From a checkpoint of a small transformer trained on Wikipedia: 7.28M parameters, a variant of Adam for these matrices.
Each number is 500 + 50 x the weight over its row's rms, rounded and kept within 0 to 999. Layers, rows and columns count from 0. Numbers have three digits each. The size before them is the row's rms in percent of the matrix's.

# layer 5 MLP gate, 512x192, rms 0.105, rows 380-473, columns 144-191
099:457472459556468461437590540513558583551428470565506456522461479454510502551441481451525407476515517417447480449419403474553525484463482467486462
101:441428540564459554445513474561477443501608505476467491526551484591541395455540544505422481482496478487535572508559505534461457471493520468542480
102:458494467455514511480526506553498489530496444458427503558473492571572471455518561460563483475406431607420506529556517473501493558507530434470539
099:473431533507425558568445457448372554499459475470472518488611545532520526497526490445501467590529492502366525606475426593610491492551516551512508
098:429522475432598553515527428551503499551457479537483523456465534510528487425488373480478443475533576483621519483465526465445495453477531536488536
090:466443576548504550418569445467531435469465564473382396452540504498430459450500515504563534493575519480449459436556463470444509571502483539593508
104:479494496579588507517466495449490546521382460479457559561481466510497524401384567549475456455568565507514536554447576471500572456511523498570599
105:391545601475485475499460519445501448423437397431487462546508592474482604496517596519496453463470487451526436513472420530510451465438509478441565
104:489623453423497483472539486505503482405573444507434418553479469504436471469536545460426503563452555456521548500561438527443485480508590517500567
098:500509478489564415550396441492540482532484453537515496445437507590539538576483531465448513419475466445456481526595559515467516477479553556421503
103:357512545599576458520507491499455608485462474528428479477534548587419494519524534560526509510502517456538479551501489549590455513563499432489516
101:413421585558392534491493528405493491503612363565463448474548507566517521553431570540561493479515528540505483434448442417494526530498399489530519
106:490492464483517537470410503411493510473517507423440394499530509583542493557473513529603406497535439619406495431504581486546540461510437487550544
104:441524462505471479455483578497516519547554476467454528418520517569524465616506529420559466543633485458570538366493474389520424402444449516524476
099:483507561572408543500480561486506543465527570530363425541547474507484583549538615468560513547461429541558509440471556503619459405469471534487423
093:395507589450473498507529500452491464538568493547492485511521509524418551529481372437446558462446606517495516540452472555486520377476547523549543
105:459621535552492470506434466515452472528431426448518468483505402420507593569506465536533426503426488469494528577484478463527442513397590499454531
106:475537480571526418438453467433556478552394493512543483514402463532495483535490462544498443559486457443516584456505496354618453525450572467512526
091:396510536612594460512522461582580461492523488485518475494520487514574501557553451521517481503500466508479510547580545483509471517466522448480519
102:475463488502559496448551544535539531509419437467564498595404400457455557546508481446486560462443478497482522470518526564494565484517478527529531
094:486471571486559469471468471491544439508467433560549464407490429557412472497413509469470435503488496422487503466481616531599494446477472538549495
102:462469555467549474560527474553555589511501472512543482487395536480494482465455588475427495480541491513554545528459466539523512432432435515490457
103:410503486424513385556427519475579435494434545532510514504410458471520555393449478466486432494508519552455513510571497598462601461453464488503616
088:523505551437539546391448552511511447533588532519566467450499393477435485446408569555427444466531571488532466503551598513437500470472474486500525
101:514495474479425489553586523388449534547409445470503447503511513524583521501567486538605440509559544380404468481546503533507556480556459523564499
095:502550556506439508520541535482584498607466481430489491464601469545604414498501480547515467480449436454605501504515445412477472471437488557499548
105:404556508493451594532476502505455568502488438480482475540521501506555613554510547462529501596506464555440543561379525527468556494500513509531485
092:441488470522530506512442507554509557468543436581475538493502540583525469467482430403531524481525449465474452571636483392471469475484550573530423
098:408493562587398456514518488579459607525524555508455488486530554485538445528517534505575478430521488479504508538495506432489475548511439486517563
098:516463423438465415513447428490501497468533482502576479524569499490426526469479499587490420459525431477460523501495522583460473460444466546434490
091:484429486497436459476490427451401585468392528496549559492483511509419547372444443529532490543526462454530499577511570517524549599532432518515501
110:490467568586527463497487476489637580535548405510527421428523540524475555524484523472483474430508432465530578640462508454490457433534564614440562
096:541496497452516568594492483632519520549518523485531569391465618543502502495496418588472532556505545506505440471557394499442577486445543529502508
107:520503452512411469470488427497477504552514521471461567553432417461480568513465498497530436518429410532442555573518448504553476566468547525480514
102:438472564535438492486390451519470537516522531494460528530585586514495519546567531537405490537483440485482531415594493559596516488556465463550502
105:437471553552473588431502516457526486506539463486429474462519471636542551409493513525486476469509427573497503516446396519486487491460555407448540
103:443456454454418462391495488443528524500526512488514409542401441468551542452504576503461463608530484405452515407496442489524472433435492507387484
098:499499444414504484387567534522412526448564468433481400560553493506489555499515446507508499430579519598570527512474483471604484556527504428522523
102:478376519515460493493542555564419524458432464432474430527424438582527572480478565536553485538543496450465549440592467439515469490515431491572568
103:421493506533477429481538632621614463541458463464484481407598534445511405575521487544566502505539525465453553499526438470506512533494490463485518
104:440474445538365448463543503568543541489429528576575464406490520567531510516495490491451409493462422489481414487530487574536433494417529551433461
096:446459485523581515478498586520528476539555370554509520601492579528494471553502478482489535508508556428488439549584548396566569517522451561496542
094:399454517600551523526451607520511595525465499447473471389531519552578468458501452453530378531503553342459581573474482557495428503415449451537461
104:456415528505450514472477461438465466433471516504549498456537567581494528483454475515600438561479369385513508567501473377507525519469571673538525
099:459570486474576440605463435506550503585490546476449486544525474491466487500491436528368488523496411467527596492615562487488514446420564519505554
096:451487594513543496559434488538507534547518556498450574517521562588472538509477540548575454496548498550521532522497479571494569461494525547541459
107:479485570478509514444319474460508519470491555450543463549530500589511453518519572491589443473595398490537529470537437473500528420463496518439467
104:393522514568562480529442443495502518479431533507519485451427419516456518462551529426473454461453432460535510396558416484526549479428494487481567
094:409519469516504428514535546401500533441560501538477464566486449449590587501538500497509463542497517441430533483433482431552510510593458522510553
099:437475515447492590466467540517394548424482429469539520539526537463605598518528512585449429494511477518466509471467514509542625431458512541532542
094:437460594458456489489485524457489521572519497486481517509558486559406496409399544523373426457505511526516428485484568435545477498497468558421477
099:454463418440518494407575431485529504547518495481496512495388521526528463419454413554502471525451531530585529540530537362469417483548523464479585
098:472459493542418493496491478539494609481535460491448466416505485439511407542560446596609495569565523541483574541532362472572500468526527520478535
095:434429502490561466497428465477488516441539523447438486506541515551484562512500528531489434562531470516422483545511433518565526340464524377434524
101:382522525421434517458522530475465552464541503522468386539477398516470465519482501429542486503470437489540525501465518502525435555476482519575443
103:448516514427539479636492488514473491575514493496571469511494476553438542416447579477455575547573522488455431483489549498450500493426505552547440
102:502486411493525454494567495588446511527486503447557519481464618634461445474540486470622462513556410504501521503510516538456415572452496544577488
102:504509482546494472459538499524558461503444518474528474583404541501505514456485595471471464384499439481460583404473457477520553466459467598584526
103:453508506412522488477547487477511510458418535563462536574467512496507553571522542482568457546518400504553511508412447447520487469522478589417491
101:504453498537551468456518430546514484419537464486477480467435502493457517455533546459499510564513463478586534480509502547518455429540516533568548
101:508497520453460525495490408537472459543510531506528428520493481497536581471535469466448429500396521545466477582431493495558410459469479490513524
102:407403529524544465501493595516395503475539481513398506551529547569549511505565610552473473546604503463494428488555561521565561450493540412433530
095:425512459444536552518458564490417461451446419494526440476453439476517443491465479483527520524498380552509560493437425544521505464484518559568608
102:464437423518599523441497556461487544482480423460490423530497491507487515605501553506466411552548491457512505552566496518497486450465494446558593
100:441468502557523448561443518495482534501383511537473549484463488534574487435561570466469444593456575495435471464467472466428377437472478406504548
102:394470485485452558537520513507516584480496435438566599562477451424576515497527539466449466507546493561553532526474592498551551469478522479568491
094:497518540555568532460517336506455574493417385407495485505518458521524539517597519538556508502561502505471618501426476461469565495511536452523541
103:412560479535483460485460548581599487474521467423456482543555433576553408576537527516473445573505546469479603396584417551479539489428494449433466
106:410472536463506431494495484563473577426477484486500504514468460443602530516486589481603471568501474527449512434527457403476462429493458505530524
105:479528517528601480532513527441549446510460455517497461589554498536567524522521515415472414423471451471488557490481426511533453497530433405491487
097:415494487452477518477507457564528551530494440493551477534478487507543455521460545517482452615549505442591517461449434475492445409512518434521520
103:404507554435512446506484552486464471459532529528503557471394463554461530441470510414498450510541519451470354502541567548473515405509484447562520
098:488496506549459536565433469502495510499487499450501511514464501542556534453545509432445371486490426451449480541401591424478481463477438571462568
106:480491464548450492454523456497444462493417520482568578426450460487506418516595488558440419581568414534465613559407554547452495516454583527496461
103:494540539480609495526474474464504459501436513515421429558452439437539542512485478504496448444523526469537550415506547538508519522470436454471592
095:466486484542463424516500405478511506510488518416491552516564560557513479496431481508492482545499503486559507635572599440557542457445514527526535
099:520490508517513486485526515463578471429456469388434417442506463496514502590524578557645438523448517437473555521521478545549536494443481581555497
102:538559526453460592491498484427509523454546540556512521536510504458473549558591558558467502523463456442504473505533490552451534492506511474396476
105:433530464525466437498446528539447536492511484481484521541450494464466491519542520583461550469475411472462506551511436578444550524453483400522469
097:395475684565601434552496440542413584458511397477487464425482418484438496439499572468496498562552481561515512523502499485515449546565530508578556
098:548511526529543508569415586490452419516520526409470446464541507498495527584414528588550466485484460512450575511502539422556486460474539610519456
097:469549507484520492489492434507519525442429486587540537522531482573458538525491484422483506464487460485522583498567538464410573517432506618469456
105:475571495436505391461431485463516441478531450524462495496455537499526459528474548530496486485528459495494601451509502506531477475484517508454584
091:459420466501412582510535420500486606522443494539496485526484462602488444380589414478482544552531580500499594512489569572487579533444509411435491
101:404487572508485434470410522547503440484452412470472510405603482517549525493614468461508496537597442558453598520534475562512564444469530539480443
097:459488475462450504496496458476466574533527467479495464509587539529617583538520534561488460509573492418487448405473471497537417443520511512452554
101:467518537604490543502474505505493578619533443422475507490439492504584436493432551558586498519439554457524489448481564507511521399474490441420470
098:518511451525548566515475419585579435499503517483478535488527603530537508594519530471450514479488389425582526484552588450482507417419493530471506
101:448413469414566526449426500465467545410485491476464515474421458511520440572450531517555511515564456463488578484524484540462432517429427514558561
102:405544513546473504509565526526530475526354505432554519476474530455484467581562510562435538531493383492534535472418504490467398416492449497485462
098:441500401418482492533511499532449497513518569442435470468478375455501501515534508561497535529525444430515400517492498413513454543482564466587477
101:479474446478571505526422444459496442550496521446435573523460465456610437460472507529507498491586474446449534555601581541563635393580514473586550
100:405474500489461490363484537472623532478499492500514468637472553557501490487518465592460526578559566474421545481427593431500481567443546472457539
099:550500462472449519391509529581482438520502540458446428564466429472486535491467543452547522450441431494457388521426552532398463516364497494536484
# layer 5 MLP up, 512x192, rms 0.103, rows 380-473, columns 144-191
099:532553466513460529502474544408527551516421421544537572484446462491499520381482505479454527532528481495466511441502506447561591524526369511498523
103:418466432583544552488514473524503488576485539482439473479493556454525474541464512588483485386507551466463498498510457544491458537440422511477528
101:544493481485547504482477507497514459437456463515500548456472432549457508439418473448385530452469468449451441494451492529386432480487509542447509
103:497505485468569540461536471577518495537550558522484483583396527440540565418396530510557523531506507491519484451566562403468609523578556492536525
104:521587452536440458461530372469527425423344537535562532536493460484507549564495476413477486428495560460502504517506555479472427488439494522423479
091:532518458451523515552500544560525527457524410571422560430518485444410440496521501493446535529475485449550526558537516549593496519413491446531406
110:488558536567565500624545553470499461464495453459472471473436570602535649515440533522554423510439531475445486493401406462504479504498491443511577
104:573488412555449460434555520481494516412581547539533531575502531420452477492529555519522508465478484422570476491499545477442587555491498486414436
103:534480464449548457640542458540442459390569425569529451476472557498518514489569560550502540573598464440465480484486492490473501512463496485509475
095:563511491526534613555526496439550513539457437598496481511495575473492509536569416467442553516478463487526555451516524431486415449482590599578449
099:547570510530600389490539609520563441567509539495536503478513508536389555519578413517499513647515614430557415566530435502535528470545489441466518
100:488486575548397536521520513439505446535544496511480548470538438429497432640548553571491499519531504575545492427450443474472605490504465515598554
102:495530496462496418553467515482481508513508518478547520461527439517474449489560466577462539495549480639525511481539558523462472570542459554577499
104:439530357443432538518521409528533440464507451548546492429507429541466485517432537557447516411458539436462581468469470543457534502466532496402497
098:531577437471518511481491524585519498545467504495527414487548489575501418445452492472473473403500527478521443469574396514378400582367580500482600
091:500552515473505499481504526537511474471577543526490481495562526488480547459492500479488479618489451479425384528557537515414393574444556504435421
104:553502475440433496547448569593454529553545467463512349466498550497575452458566464529509525528532471545525520452497551503543542551516545467558541
104:523505467531409577460556552556489600529493489509479471547536489446471377516578480511490529635454469475498452469535474539495462487610564518466474
096:509536485447478503465511561549442499467486519459449485517528485454462467397546613525485473402470503579615549446505384472488490526556550408537592
098:442550546455456578476500491426509481444413547418472511495578451464475448511523446461504552564564435508561481462531449505489591598515482453425508
102:518455415418445454523456481525460418424461450553574555500515545505459594477527546568563473472456517519480433494397478494570552473403561463518545
103:451562478589496511434460487484567497483537484550506573448540578546503516485515486476517502461503495501521413431629455498509500441535467518483462
098:505470554423491439525562518527491466496480481485532502515535516502507461498518449471489498478540540467452543544460507550512523576518497591496487
088:499594484432442516473436511508490522499421569619391444532578504536508528474568485442443447508531531529492533446519467495505483501520624544391548
095:491512544541612516460494441591552544540555531562535470574532534464550409568533480593604469486519515481496640578537459510506574604540429447441488
094:419536386539494516529511482569512591565542529605528441540474467546396527509491475593526613489456492458429462491497539467488557496544522513537591
107:507482453523513414457539532458422498564577491500473515519566580522445480431462534542468527545565452537514542580486517492448522551501519457451552
095:517472591497476512575555543517453467493477420471500585461462494494487486549537517521542511486510467491411527438621484448532450506495567453519504
099:548366409432510498455559488373450510543507504502466451531365541515472530497415411492451472609579490459494477506584452399516568431491478490484437
094:520510477428424482457434466450557503439533545514496542445500445460433442508466662535516544511501467616520527469438582562558530541550457607424447
094:547571531563518588592548461503519477482598521443479494382543520577420531531442362498512468454469465553468432483460543523444430450536485535487459
112:522516541503524526506509482525514655547457444578580399483488525438412462533566566453522458449577466437542605576463474492457470463585556616461521
094:513410544492557539457490569532556546459561526572407428499517548551518593562486538509534549533474499556574450434582509520435454447490538526511519
110:499470564569537500540464482610453494513465528474543417506551460584494480450479471429497497502530537584501441525567488495391485499497562521567480
094:493520549502409429612485526409444436457511551490508557458506555454523559477569538521480456512501528523563369433510419580540459428466489445571474
105:484450441519512602346556565459474445450462493519543484454436431576431507483496552486484489512537472510500499433572536505489503511443531505557489
102:522389482527535519397470424476536576474427489509462500520477489603456529482451518441453501500459521461435468414463439455547485470554483453439546
098:510384485506508515540472545505514639542474514564394504571525443491544442514486545475468525519463428456530429548479555450541546481482449516410572
103:461498487511488470562435518467518495415507491378443451636661482518473495419510603509437525522505393519546492498495386566535467505527494377545514
099:427505450586486589534508520411496427436492488543497471540508490568501499509444537407450516612437491582492496471438481457436551425538420506502445
107:465540476471475498510517533429484548442422428544500492394540423476495386480527506560501460553503480437563523498475519434388521473481493543515501
096:525429545455564498539520480496515467506542444506443433487531465558440519579433538518513534566418551431473460486534532445604504628496445457511560
088:471563449518477414502523493475519520507499492491451495495526459416570484468462565476558513401520462610407467490449485448496520585519429592481552
101:440505521515473500504476492584499491548448492434515585551447542589406527539458493511530524619523447479434518550447563466613584446472467541543502
099:524512570457546544512442516448461514522482470563537490600476461505455483527571547513517511513478504458578470535462521485533452517505540571510551
093:502491542482481484528510452482550519504515541488538479520445589522512519563516513475474513381470502572505472526615459565422527546492494515461556
103:392505601504461543546473472429502546597482435372523501462541547500540416545464522529484502543499459541467519479560407474534585463530468497550535
105:467513556432455500449571469526482514514574500485486445541492501485549461406548495432509547558531519479505558467473458475469497499540479434399552
096:468487453461483529515478475450507516473588457459564488599521520455508543417531554529501495416502524543499532417550434395520529459570512430539554
100:461490539553501513463356490494512488443443475485465525548475445441531573523462547567496421530418571523481507444499474526489488477474509476498425
095:490484506456473435474507517604548410533432443557627519551407437446495444495505442452570508574460486480517521436457444529469453524423449577510571
095:535525545434485513522427577544459505501560457469472535419520504521416622605417479550541398494516568491516580528534486500542471561468502508414429
096:515521531518520436545546509500528562479482471531551490524418571516557517415536527522553436503500473480440471458549552452507529474514420486549488
100:495563489502548482462491548450597478567575519496481517531523493506518412455438456426476562424483567527531510515506478521494489611462507562553424
106:532443535368436409469504476479473523456490460482532449514403440507541545468583587528461624531445520435461510397422447609486568511528496483432444
099:438513490480398506559538496612509589527453496522579520545424450516509566457525554505503488501406522525504445445560522550523517577435415541431512
106:514441486490522552502541537474514568547457509456473540471540514541542532518529388417426495503473451460522468563430625552457495469520529580541486
100:477424456494391458432578521517439504534470492499534511589511522519622432563533541549527462482474539511481536356500469500494477465514499487468466
097:451495534558607444540544559520517418565517467554467590449573517439445380558442480453483495406533468482510486452518460530452524474511544537460393
089:562474499484412469480592482497475518531493611623413514461469570502479532454481447493491508405455507556495436558582452451435485506448485467535502
104:462515515542553471580507513462462508430517497440468583465464490538465433434423497466458562451556512386524491443541527520556518495519480473519496
106:524370603486622560475407543558507426542501532516407556574551454568501484515463405442433537523520480484368506597496532501450524503422529493544563
096:474552592575500468483417590485556478476500493524373521533618529477483535457439497546514488531451492530536493501471445575522495474523549471401564
101:551567497460447521555549617467507567500489539438476539488481412529542475418535494491584491504485495450496446513588505542553519531515574559616433
096:480639560500511557450534519473537491573572510447516474493463437549355492622409466517552456449472492522601488461552527558495566489435433475543569
104:494507387488422479495421464533561488509542540490474492521569576493498556521545520480506541530409446476459567456505528454459426543527357554571527
095:535462461428547478476601465510513561426479344477462465477482525562529486454631488508471485561537492541506556435472471449515544473471445535533493
103:460453469497471455544572497485503589452479527565427500454458511525515471508463521500572603522452497588532474528544586479491459620535577504451487
109:501447461478482488466480482488530547441440564547533517477436519416507528441499446443487525571462513460518645531556572408577467447460404591612449
107:514560610506494545458545433585507482530566512425434579530572525526522463500532494529551535520463508496453518488511498506493532463489440523535492
098:513593599573441502433626428485386520407518536558501458456523516585557520474587518501612464435484502565488487418523475472496585618605507513407397
108:408502466407509497528495489476430512471547533581620522427429438501476522410552545491484443513561514428495449586580542579497501433572451499532539
100:485503516463513450520481539615600479428501533452435508424450463515506475486559642489449561522465540543435449489562568438499515590582530488489501
104:458534560509508495501579566474567471552429561477458462461489542533505549491529410544409543564401463468516489470542408504452457469469566525466451
101:535449545464475481458550420520554506496404471463499475523446409539536446413534510641515490515500477486488467435537470515613555450471473471506560
100:510487487411509498403507445534464489490577463464498449631412514451563394510511504441571463510514520573491522565470518469570470528476524477529554
102:487515514451464486594477538614499594489498539532526546470497551454530485524556465528572495532546510480576459515433463431498477512492423616455502
098:474477483511460443498577537550455519469431501433514582472526409479492456486451478548564473628540519489427432456572604521472563486588437489591444
105:549456523478496412440558508399569407517513495527516428535491467538554540380451475494541512528459516455520564554626547484462481484517438463483417
100:448438557457509564464463477508488501398488506447454524548413427538513493489463513444478496593563527416476560497429579477591493455577392475528471
102:486580497424479486492457545432530594393575476572562540562418539595476614390482442407576459506524602546531521475441418505454604505588478453535523
095:535533469570353562500557441430523504599485574568481578521460472443480582415578537428480488558453560458523467475459417490588533510476484491546437
100:516512457458474499418507559428491468494517573524541540526512532442523428497487477465491482482447438425509542459452499496534565442499431489588526
089:427449486494460564455492517425510508553511469533365468498478457509518491407490425614545503531545443544486466459542569550414519532470472447436464
098:480583485581453592493459473413539543525519536560465520541514485507454530573471620520533447442374574491662450469542456435581412493399465514465585
096:504414451438568509538506518474455563536506499520520462483506525532478430451538430461483437496502514417484552628555506436537357522488561462461482
099:503534469469479454510449531539527474546474440497439516521544504499527461413470400552462467534529492659503598538512548558585672492525543562545498
098:488487492501475532516440572511461474492526475532580376552478471566482468520563467460550538571566477477427493540532426578517492473495478532600430
107:565500565550471543555592524498491406655507522450517462537509615569474522425495426480395480394462424558538430489493524507533540457506568505411451
110:448478492386510531547601512600452528517538509478554499534479505566545465356531529489431507532482463490523520461576497478506425459534476481500448
095:498514455554619456505485557506498452396474446523500501436489476515394556511451517427513511560523387475468492409458467579496591509504500495539585
103:454530464481488458510483411435566482469482497441582591516401473443624433546521504443491548540431423423477511515558537584390552419494538483460601
104:504519542418575471408487454477468532547477504544497536545477602501392474567451543549460430415500482471544580439466489573539448459463551570517478
104:527563451469606460415555507445604426496445453463423404567515507507537463491489534415492562534492431509474502454437512428480498557528465470459546
# layer 5 MLP down (transposed), 512x192, rms 0.0962, rows 380-473, columns 144-191
098:468445468497485483568520547530549501506581368474468447564463512586463401523539569468512518631463453436576549462491540491541488411530498404428512
104:409497546571538486414534445482476477451499563453509475552443563537542522503605571503439542479517448607579535448537557476454519490592531521393574
103:508528506499532436479535451559463469481514500544536466649424514514479510493435441495557412354470433490466497546494600511495475530607498463392521
101:554512515546431588505604536495531511528412515469492525397580588444462480497578449507401452454551456524547462457527416444485506520541536457490488
099:545523507440528453497453518433505469561511462349527466538571489462553484634497530483438528521454475486423532525553485460586392525513401519495508
093:492427481558529455453502463437483491460469469540514449558517373488507503509571577378438474586448451481604617475493448467526521510429530554578521
105:597442485536487527457492532528509646471378547461415459528493499512457479534551488506558504529439473516454515426432478643508393499430535470426414
102:436544433496516463543594464534515377544560539597536579400531566499456484555507457539557452504451565497517545570579518503484451471441520529511471
102:634477501458461530426425501452525524535466521499461513489486551573499522477524558495493517541484442510394502451452501537462496549533506538499581
100:425482468420490472435517522480541432498446508423481480473565509517556416477429526477497494447407408519478487506367421487502505548488518511446535
100:515474459529502499426507478561503553457498480436506425583429468500494511475401586592467502497532493478491518506475524476500540534534430502414487
100:484508551485563456574505331510514568456425476477529418539599569504609499477485405517482509505500471573492530514503412541584510559504567520421506
103:526678539482425450528475549497502557534467551491520518444529510570597461529453449510490464492553414538507551405502549459380565460523506470508412
105:480481628514426624584482422573436548542481471503552495475521479540503479523485500528486479497487512386572466470517426582491568408496519429535500
099:463574518419545487441615490506415506453533461458498532523533555579538527451511540456534469558481448496513497515567437410486462537453552512548445
090:534444534473409490491622536490492568526565486541481500474509521449454542430391511536452529428479521531468526449532505531637573415558413517514517
105:483436533497504569411469442447545468571516385533523547586462534489477530524525500624502432472483538530487458536629463438588461455472503523488512
104:474540571551455524459492374439530490402538501583548477636549501562512523506442524509522586394492535573539498510471530482454512513453509536431577
098:481472455510562436547581519557505423542465537463473544462476570507490423490497467469504598495433445528580460466508500582464505480473541477606442
099:488534447483479482539578481459497528457515587494520619493555500547523570485536518480477537531550483551560543445481505520439522479498557396522451
102:440547454511471499466463457487538532508525479419547485504498489485502509440550522460588482453500421503516512414574482474532420402597467425519480
102:443543524576530546507573405470483505474535495397426540451480430453527551499508495555445474566515452544353494450450520513594531396498468525572487
099:461574415456544471497469478516474573484618483665477476533593358494495597509527560487552572519580410564546455460557589517478448484467420476542534
095:390459496493537491494608633488502396418599460540500432530487523492464494542483537554545532546597511521477516422472502511485493500465498540506502
098:523518533413448521515459545470515471400494420483450600507560553565555529438516529486424590427557481546466436422488517514479514454543542431430487
096:473522474468461530484441543595542558427452394549523496474464458517560464552552549547471483526468467504512532472516489443485453404526503467531530
107:473459431475496539528484506440455482557540551545450438473554628519526490500449530491508492491520540513499545490517483480525480518457365525441509
098:522482521545500483545483552518488553477549573570411486470461515528537489451370498461533466509508456449446488525505433475506629508460426590471501
100:423445507535542511495445383544524559452493482552533566558440469528579531580508459525377479529537485575562500442480481487498527561455397608482482
097:481535454479551518500554523492472469538520527496543488525516478482477538431437432575532510463578521512583519537549460428536589513515492474645547
096:519523441416578554405502523466591504481515449593453485601549496482587513527549524427493464458562553455509513444512467421527520458444532460511480
106:548633521513480496484484447462517540552524513512472432543480524517536490422486548409474477444481394600467522545540426520360528567487556612499468
091:567480490464452462532520506469527430555500502519540566453503463494491511535494486483534528564457438468487418566507437433513548595474480590590429
105:393532522563444464571419541485544403493459601572480458439500491519488491576515518384528434468458572465546559466532456493504491405461511566536590
096:507514424532476563478558621627507630539475571490484511533552494496426503469559495521483538519414486536520524468409509419563516537458561523484517
101:493593531451508462451573470548495544427494491501615494524469526573532585487479531498432567426560398544425458560581453404475531508491412499515486
102:512559461442523442576459469412438513530534545412527490509410480519474487437524547483439506435559528484405435510407478502511460516543530499452483
095:533414482511464541442526487515465539433521452515493498506476619456533538480435529554470534580529506548566509463424523532632530521531494485492545
104:471533553540505504472649484586579472520541578538465555541420513571524481561498484466627525423474529450518530415442496469471517501508495600604500
100:461404494387588503488608460497514494551453534526514489544503578500568461553545544445500613490503529524466545525479595495441433538502511486443400
104:486528499455536490518592458587528476477443554493442567525546542443429527506517434450472553450494469445452504499549575464497451570446469437541575
098:539464402394583495550539545464368540483465556553515473567526525456482511441445500574520573487522600433519548503496537550497532472516487539536492
091:446506473464519450490528533549517533459496532500435476488565440400588506512564485561585449500547620554465528541456569545504536536435494510541466
102:536548494473450491487533425528469470479439436575409522439436426442507492392521490525491447509531572485492477489513600441483461503495521345489487
101:557499487510537464516501415499503461529462483488530587419470615490491482417571468469527494552495530488469466472531478554452470535459510450496456
092:524488416529523536498533433428478451474621421489489445505585478476478532361430461524481551562514447604531507526506583514445509469494437448489399
105:455422447447496557441516529490411364561558450484472504477504441506399454500526511447493433571501401488534435464593447515489537392510489595485482
106:438470436458564548515506509454485470513551538433519513468521488432435439484527499470437525560490536522584515478494507678518478513469486503541510
097:547566519504540487517515561497537504491557536560442514453501429538490420462521517507483453556447429575491520489469528526512516470487463488531594
100:427500572453488560445490485456511520585496504427386465585598384534504502466525504496485445431507463543529483560501534458442557441478460493433535
093:509483448487493464455518413427623466564509614475492494507518474515526526449464443431439476432551465584497573503587437510527402440457526431471504
096:542500459448482528537592545580605552497434480516476489483471491636551400605519464525518547456478457519460489505471526501512478391495467498561476
099:437527451456404595448448468571550471567517520490459411600446458560475480529512461529483616492497498487462552543457571480519546475468459527422492
099:402540500431443457418527482503458427539567495573505520478509565491426446519497440509439465600510418547480558492526449530483534429479501453461484
103:482526449547612471519468479623533498442587464487492485626462590592542462543530511478516461532491519466576548495446486625519578477488479403504546
100:506509506477541473506448573561467449522487500513499549465535516452543593476592463611505418433480495518452513531487566464548438560614503508528547
103:527513480519525637549449484526443450534476397509507465509484491449494504500478561495557466540437626494480523460515497459521548406475574379538456
104:549536467507422434481597519517455575496471514471462491442417480528422547458570512642565457479459487534410556539464430557508516493505536458602542
098:550498583468388524445443534437514565485506555466457400574503557542513561591421548564529501540556488625417474509481453509424464576524521467407493
096:402450519527482452470500471509457490560441376541456503513460430443558488404540492492469500531554424432583566501446491503525518445531556530490483
101:471503481472500541466580469455471499485451410500503455505532415450624511502523519560483447484549402450495514463568499497423431478502411532508564
104:468516561471437477544564549541481527493497517490493455453421469530514496455588518520586496492493512493443428587496482532462490439498472454514529
098:547491499423499541529510507555508424526514503496551464552404444495481538552486484523599545436506474476590509560558557563509528448519501598487422
102:638469415504463537498521515685512566530523443552472449555463610427514507568588510571473463510527493499524562519448470502523573454514552493480521
099:327541504463459540432458491493486513505454508493428483546487542410481525559600502550524417500496484459510506614476508557467430567419501468511496
105:458523547466499485494485486471515441454573535438514499462563551541516537390480503526431501457480479426530493514535441472562427551522511510453563
096:622468543502531456501469473497560513553473563469465557519503467544513539519445436506511555529433595585562514534451499542473528505545566445467546
100:427598544475506551549477538595522533485490428575498444546511447562519531514431563474584431490447544516581522515478455513481560472506537463545507
107:439548529445460511504473511462509575604573598466505400486487415538435563505388409578476507543505522483453406525534477472535520509510561474480515
108:420487440489500494521478547532524418464552490463474500501442441547421460588519538565530491548514438534438524454523483454481443456552539523480478
098:456428498452431490523460486457551511494461533500518503454434561463528449465433494441436506448481409494446457479453553533440575462488486580487524
102:438509484505507465502543388499486516478536594443467507502528537500563473527492492578537511565491544481477467516476431473562481582541535516460412
098:613478519504568517434504480393529460489579574516454498487534598569528453522526442508532455433571509430494443482478441560490509535448454532483513
098:477527562400477410583445545396481404510526495541549528502478500568545518527586420513472441501513520500420592490424398523568510457501537517485438
099:525517482448513431574479504412441442490435555557433592482519485466482552519517519432466455485506533553496489462520583546512475513478556532516525
099:501474553531556561461499550497532435444569464537478517562527472547436448463414472502494583435417536453513545491501478535513484429506497533484444
103:448473491398468383604578495508502499491391563480441630555486549487442535508564494490472524499485481502434444494456417490502478517406549527488398
098:502461530418537500512478574532486440539435498417425485427409444495511424516497447400539437518508476585483506542523508462487413475462536599532599
103:571516518427517481417430573511451541489522509537552487446486517522557451530502456427583537508539520498566537455565566470432535474453509487558490
102:435545410402506468509510531521506501459635614499534470549559543563448405439486485456509529477512536548545522574546530514427450484559527518489367
097:589510483400479543461545515360496526457578553501509442522581573431612493554471528482497510419431402496440481467417441577503412415463465466421510
095:473440445530553548439457526570493461485572460465512465435480529548506557604507504461461462495567517496491601502473510563458571438547564492426455
098:385440470466504478469451532501482524505595523558488490524526492552426438510501501478503494546486498463440601451572498504600447530546486515490565
087:588477509489472417509589511505547561455480520418486584532420488506539578517480525537537526519507542543448493475472510486491563476495550497486536
098:498467486569539537395437541516437444436535560528494543392491522447463539476462418465515446478484502519515496564452448472489564538523461485429509
097:493581481488525593522440388474433529568454484523543497475568510487511491496582564473498523489523473529477403497545477451427549542556477496494470
100:577478539511558441477539498456508437455480492431561491461492465512517576537371539404479434425515469572452647514516473547514510555531485433484562
101:485476462557450393470491612465464614474432442579474481518568506544454421472501477499377441500523549543469526518511579514484500483507585486538600
101:526380468526501482520476560530547463391458429563511504530397495462514533568551542466520558566583474498470594468419428581453466413495463542601527
107:591469512532477423472562472505446463547468509541454578598477457469554594475591507520586485401527470519480478495480532513512532458525606508532470
096:421525507472390553492503483468603435485460536510567465597475495532575560453535443458561469498494523495512521456380567404522523497513455478489517
100:529564510639513516488459553493534515530469505522539392492444463451476548531475508541501453517548537548551519516430401423577427567446540495527427
103:581493477448513554544466550520502444393446517503524492559518466512475497548476537444478454451477498426509512532459546488537483531483447558599483
099:547487499468484583479419413506517532458543553457514486489491545421524410482487439489512512415515572525527439443435517444513463511549483418498465